From a checkpoint of a small transformer trained on Wikipedia.
Architecture: RMSNorm before each block, rotary positions, no biases in attention or MLP, untied embeddings, normalized queries and keys.
Training: a variant of SOAP for these matrices, 1100M tokens, 4197 steps.
Each number is 500 + 50 x the weight over the matrix's rms, rounded and kept within 0 to 999. Layers, rows and columns count from 0. Numbers have three digits each.

# layer 5 MLP up, 2048x768, rms 0.0896, rows 1898-1931, columns 704-767
454507417530494582445487345436601494477490559470438391463530499520520482494480580455554501535520560495395469515518617443507512467435469557504540624514459508533448396519391491464530573423478507
503363419472482380519491495426444527451428472477569592521385535525524421586508504496486480500571467492493556440512485503476415506598511555478486536480447519554482487445537530483462445493505483
404456541454470450421507525436538544510534484401529486461525396447567498466438550574485577517432585471374440604547497537447589476458497509582529527465415605469554565453446417612472555478569534
551523483546446447537489555536485527501506507519491542485496469470583405468494526440434488537538514562428478479498461542562468477495507482577498502564477495486492529476422517542510477567406470
571567580516553558428504570509621463588512534480549509476547509474519541502550440461486454485546533529509549513554492484464558510498476419499483461519533576617574498442451477453490489548618476
480450499557552535419555432469516415547599426548489560448465333484537403462511500366563446537434505459505466514509545555528482543513394446567481546479525512380551462371425507495471471484530475
537455454472547489478588485473473518469512414470512404534575539473523511496543479477557551447566534472580527514470489538416513633399452506495601491504525486566553558517504574517548467560463524
481502484397487451534428488507436492487453526446457535481480533461403538449436481435512587537583490503482532481494473465461466588446516493523494538530461454517538494517466544447488475413491527
496523564488547545501507533517551506501470485573437462498520541498459328568497544483488504475494541518436554515562561520483397527450423454509456529442451470492454551510468545593542452461481548
466554508482473427540512514477401481496466536529474489455526496445455468572564469445426449430534588563541492564441474469543415444517510499428571465479526554508513437465556481548395491447532520
504491543485423397504572486513524371537561527481532493484503468561428500470554498606493481522543491507509540534519513480500417520449608475521561413431498442512502568522407398508540511456423481
494493498493474533501490494512469527494474483517554431452454456492571426413381537443526445430550494558423589449371523517500463507424430564507531429555518518513505401500483513463556437499520575
536525559399495450549486435480558508442608487481481463491482433473433474467487505480520483547527590487493597525423528452462464460508460430473481471634465465472426596499526491556468477555443470
510478457586447513502538499494499529484521482416565542596528498555458528595455455421465450528489518414414509473455511503465523393483551416492511522489432498509507499503485475579500454492527616
511594524537509437455425455488541570412489397501453520561473551553505500443529516458555509581498429484431563493516576413475503405507508539470555573524513514520490615361506503468405492402457360
522537414463538507475550445514616425483491557455442509594453496418566529577510546455522424533463448484536518478445466503458430386507452545488513460604548521486433487521499474461484461581491424
447452408500520441524537577490533494529526595510478471442499457528421514513566509499542492473447450479481570509483486542438470529505483551419503600410504452495515485515579617513482471459586444
500479604459547507557442504533468426510456521505568550442506520523505514551558448498505514468483447497480537516452591475554517535504542491472563590414523508510465544540488554483542576533539471
527607493481486561480450432470526545493584442499504525529399585528468459506441462492465569464510482499510475539520418478526415434376543500486510483532514635585450528559462604473534506475383528
506613471459575569555591502475522500537506508437480610475438537473496591495542551427492440474487500511501570593520457480550456513500517541531531475493515471571545554554531517503504573564499557
563542431523497562568461551573591604539508567509562493500467459487527541458504535487451390500450422482462482538531403513514487535494494513527553513422434490481512448512478557571479445536487443
596544482536481525576544424439553585545471493549367533550427466547446541545420496488501494481467503456439576415423531551476402503497509464495525396544475413579503510451555571551458564490451431
556506514459494552493457408522546442452499565497604551515469501471516449497513525524556457370489468464442475521477371494499485469419518548466549598521523494495532497470520428470609504492563506
516439394566435505508526405566536512482477422512437500610563530553527490431518515440520467501507537487496471470516462498513500471539505480514504493406436529488550570551547484512456524603565444
472523525585475511587484483524387422392501430463543534439476483577536519470494518552460507483455461536536451510585472562377464454514549559473503565447517581571493441498417589460525503457613521
457452465479497494529499531526511508514494459537493534505463586575470583492413477456511459525563420472568568469557368536463509523505441554512431457518513519484567523569568496534491425464535555
610601427529498677399478453480451467442544500384454481436470478445526598488501585497558504538477497555513527576422515479534566447534572586539507516507492501550435461428542441487481546418494501
523545482512539518532487496474472517550479464448537520560503583521499523459466617537540510482536518528509543554496486552524520382533623535468489547504482526419484540522472473496434567573592511
539503487505483525498499576590507448437541462438483522493507453518492604553508537567582597551540474460457479473546600614503498466495459555552428580496352533488456455514450493427522476568485399
389511528538531553544468502600496478489552466407464428455540458616537514363440488529524484434579464408439413504586499587469476472360551517522494513513544457479533543505473431513454567488510494
456499507428444498556560528539567466539497537439483505539523492422473499503479486531622584519451587471522478551474534478476555558534491497467503452468463617476491478592543405488524438491562527
495474441472464521456522404534538483619563498573508521594444479476595501453528446454465496626506410504553421501459542486463509526514494526527399552478471422512507436488468610429473501541478521
568556489526491493614516482491511586479466534497560509524502546516480529489391583573420517434460486449428584513488489582519482538516576532487443460544535587480541476484515539482451527469466461
448407415512550539469521432561507520365470587473440606489472462557526440484439474510562398502547392537491470482593503469527534538483579497442529484517424502500523545577448504506419431530532478
# layer 5 MLP down (transposed), 2048x768, rms 0.0864, rows 1898-1930, columns 704-767
510536530534474525498485443469481501511485517412513560502506541458467434549524637441602546327518456567500481545431551465520541486469483587474466581508458436524493501435523492471597525501471566
544517494440482540476507533411425495480440512521501400493446369500460412481461539494518446528569554484446461491519482422553544620596453483315613549570431505486430532556540512523435592477534427
497549535491584475502448463474529370508430548491526501548507465587534475551437606474463411558511535554482542427471531446528551460552400527470626562433485407458576383487499479558455569463542508
512494511572516492522542531485565493537384510595564569557512485476524457473445505497459582528555549513525459532498558576568467527463636487531560499475490555515500497550602491506507471514498490
541449431504445589455429537499523473534507512476605504468472475425386432555557518537604539521544490511487515525470541463526578431536449459469489504518477435490519543496513488417424447538482475
534577456520403538526517541578441430481561506513557599475435431506551518504441491452534460444483499371511523540437522506552492493472505541535428531526376461528543461487466441475467533438512479
517502466514499507450435428555527483531558529468579492543531463508574449504495450560410592467497524616464466535476504445473423474515544404454500512554547554580506462502469550535534520471556549
540446539509470475574492500519442520437508538527533503500588485481508713500479476521490475578398438467471448493451465506421521493395536474545491570437516497420470462551367549491509413490506598
451311525457425470424430412544528454557513515444499531493521511565480494501520447442485488433518491497500493515579419546439515610507428513489528493480508487514521518500525444491513517566520497
453542497510493494613522446503533497566521487466505561440562478490472478425598510445456468525496471548539582505441524437378442517543539509594450475454470505493542517497464480540627450494580475
516540562499473426392479488526493461503546517539440487445530457520524394557498481579484432502583435608492454502422561471509469527627539474539501534603574498529425468543550519538496513611494507
505416499609516475472503416550463604481563464550527435495520530493493423528553542429456505508559525563555505392458492515447522564452519557566459478521493519516499520554502494456435487584489609
626463450566601586585496493490492473519420491550528509466478406498484486523497527445469551476445446532470474527513395497487488500541620491499510561529493513459424527458515565419476485487527511
517503511488480509462471427520509530496449463516520558454541554475477525426505489457438519504472507476565462427538534551530531433478482475549510557444586547543513527529506479446497469443421553
479506519478584501405388560436475534520443486591530415529538583435506586490504491472517526546447529428333530364455492449460540487461472508549536516488422536465511502526462501495436429468530476
514498374462459509460451494474497462528538506443413492525444480529570529596477531457526484463519576580490520483458510549477450497504456620486457468452457532603510394485481429449526590534463480
447444532532602442605644564483529543523509502472426524510444453540509495440505474457564479495554394509510463442566411658508491435500387495543504400399489506456486458489505456452499540416445451
432517544497577497458509684532541537494506528477465435520463493434525535577496562596448480458534513506551546530478540525539455546503521535445514481453465468511485492488512508541449515560518547
499537459580527546431533479512432471575462553489577507524564505484495468503490539555435469472529590552523548510474506433475457481516489552482439499412572506493446546601444479528489468490438432
500498531572447484479605492668459514515551623542531506494517445609478496601401457429478453464450454478464543513498594442581514447494433516541516514448520632579502460591515458568527482520455525
516520467571501439482502387515506527368535474540517475533552534490464521549588539481506389513529530473493464461480418491517501572492527609497513498511502552516506492496434477461557455538542555
525542432530513477519538580477549559506462583387500495532576449504544500511512470521609460528434514474523479409479561538498581558487436485583446542554505428544512562562491546514532542515484382
478461460495511520495484542522435379542502536400489507501507539462623419510496480462487550468540565514526538565472419444482500518518468554510439541533412434540486484496513508435477499488577467
508502487449497481543589465559525535530547523507538571517546448431474533450466478497525455422532533487523474500588485456514495489515419492537534522501435528523463482487556490566503447455393380
524516559475510565462471519468454481522488395599499458461546449574399495526484468484466480444474440552556506609532529416525509451445434477515532473519391412531571435447555385552557511460557557
493464489400514464471518605490581497501520424580401512491582469482436478575518438498456471418446501505492571491429509454465614524546437447531463438540522467541323496521567485500489481603477495
447556603459407428593465491434498563485580526577564523559529444491473521571457405480491520457462491444440560513497471477491449413500521516525480460460432447521549461441481535393498476523493492
559482551487608541473532413459525445512526546436561486399491476535397508474492631408463622419488529491459496536467553452478495494542544523569510471495424521449564531482493460553545453494500537
472414472493525508499589516512517466456553535440493474529585453599471596500551498479531456608491517404476526530534538537418519416482413430556467608472514538547575520432421527511505443455417450
444539439512517434472543447487423529523547474448482549404524501479565490506531419395460551496533530457470560490497502439437535499644544483503489505560420462539459486518482507514581482439528531
524514435508600478520517417600526483503410581428568436445453465509453509582560453527525512581435534616438609444462622393506475495512431463434523431474470455563505452394534397478560518483575579
486461487459519532638460471493466508499552525614447530446536526576551581428490464427486510555537630556507470432530542523540449528446481440491486478534545406510483517537488509442476524554411477
501609555415509571578493441488437496509489538434471504510461547495464453491497551439487510448534522459519485462440555485523459613476468454591506577468557595577507427435507543494534565498543600
# layer 5 MLP gate, 2048x768, rms 0.0862, rows 1899-1931, columns 704-767
445507451430501590473426485528554436547485424532530459511606535438504505648544484512492456537569514474476472430470590502551604441464548453505578416514543510449475524497577496525491544586567479
513582519464566470484479480522474575458503549437530575423408541496521479537526536511448464471503533545408533515498527465459495543549531457516481450485529477542535395427473460493500450519513403
585519488602442553543572503464493504485450597485467600427519478429515512498442473475505546513515474485508505479497539555436571572487432541465505501450538492503476547533565570593515369410545450
519546619558507492475532476481420474471458442461496415524448524583507542508449441453491521522520485468443474506498525460549444557461538552387459504538594545533498519493519505516498539472490516
523370602506518549488599459573489481588553454451507459512580488569503385440564533563512516587483477540499547520450497498453494526574483562451496490501461486570540481610467505446501492490583502
431522494583460444465347500469453517466583431506605501426579473589575469478598523490485546439494521504474450449464509510468474413493512517504492536502468503530549569490533437515496543487459476
492476531540560431525502497511502390521555483523521452440433473477546514555544505452501540565454550460538453498419463569559579486515558465463462554577444501505570410532534433492403525418503424
510432531377495543490469441450457593492586521547565428523519469561544495446596399551498455627574442409538493485487470471490601536501551462461606577545455455525495529442538436493563502544436638
523577514504469487459572477579616605463499566497528475509528590460393444419528513465546422440509553456473496553500466514458463533465472475546383395450474458481442489569582474401444523539556485
545594502550484523337458419567484381549470483514595375566510565556551518491412498449510587497471450532402487450534544384453551450609504393535509558434445505534409446488569438444471476503566455
503507529466495473563499460554525410455513527496489556568502500519535466399487426502476486548471437502464489454482545434500568414447546473509486540514457479512514491475488471450480476442540522
475522493546419576518502498496491503478491507490485459498443542506475603516410473443453520391478565481535451571457475437475508452545437601541589564540539528606516524480508534543513459570527478
486504512604500461582518449517420510391560475496601552591406521419441511418509467486549483498511605501544506496455474463516504479538462480476504513601563413455440444505465472421485519535523546
483514567439476397568521422610424482443542474521470582496603511500526505507609512470517437509489468546423541490487555535551489518555546552492510408437513495518450523523481521479580545416398529
471505445482591513504562528519495515473502492486490466526506369429451503477557474556534443421412523520394505517572453516462508480581558604460457448394517409500519547465540572356517543484442489
370460496560527511430521450431433499477537477498607470462430526586448547462496523562466469449522500539432415550496563498455506529483467582563511505538475488552426453475472419424403536457515489
530482491460470536546464507483548520425539532420469542479524482485511547540457513512485395532467445487484473443461530459517447416492480446478602469549504540484473499528506472590500533562516478
455464507473483431530508535435444498482449521513486503552533494453431527525643453546628477523415495482456506609479520439447519559571495550481429589461484506500542505473518551440469444475557521
493526530445469480538546553505462540520522467463441531466449477534474478516496459461522486468562526406511604542580523511528537490477441506543568482495510551393535495522568465472477428535529414
520465481482479465454498498446509524557550494392528645478524497487543458511500483403531487469393500521460541590462439458514517513497450462447460526449541483599494593435482509464515495501555490
493443553559451522502510561444542567499451507372473507485517508477431432473480544539593563464415573387560468454539507570470517510569534502555367491546544526530423470413528585476498504463478512
455558473564504489555520604518369540606445505495533469538557517488483517375510456418498476583520498536437503477503603487435573487428478461555532528440568556445540540523507532496481483523478436
552577465460485418495592615541561532484509468402552469482509464603536474512447469433501437512437580475496520441471541539511462423433445521479481521437408503477551482497579500454506510592524547
497424447539463535488560526522499520417473526510527509486501481495435454442500549589464535456481468449508481605565487582499419434458546531489552460535470505508338556482468400571511454462458459
577574470568441481559412546535446524476504470466546491504499521459476489460526565473475454500540587457483503542419538406476500467454450535422478531497476565480485489488515534465488606488514582
446421535549414575516566406453579468445528423448535428545508541509484498471494538549506413488463470481523542589538494423499590565403456486484502479516529453492421467482558506446539430501586456
445519483522482470467522477541391570543461487485457488573576493509475503400553402585416557577451516485560407471457544367405560496510447504454491571497504547448479559492456490477529554535458488
514465476451490444522458531547566369359542454434524643562525474425478472535494561534516449465468546459532457451497511440448561501451476409484495456396449574630489551529551414540505423441491459
515570465499596499508469509473448478561433531420520407556462421498529520513528419534525605513511514464451515458490458464530472524506442501441511591510432508489459495519501513429536502541573454
473494552417541493531464554421522497598504466457448425533477401487589430509537513586554531439498519511596545517466509487605467417488521494543542550508493444471426397402460504427494505487447499
449412570411497461593521574512480532534373438542461504538489500433510518548580609506498470509427526418439478479503469499451377461395494485454493486561517523520553595495484433536416431509487492
462494441475521455510466481483524384514449472511545468539561469444405572583432584448508578553489496577531457532598457458530477543463385548457521574465562551552510452488489455506442498549492565
458539366442561576589499505501445454577445532554529444528500478567452461534506485405544442528525525527487586495529450464493519551547503416487456509530499396591508431430589489477476484446436493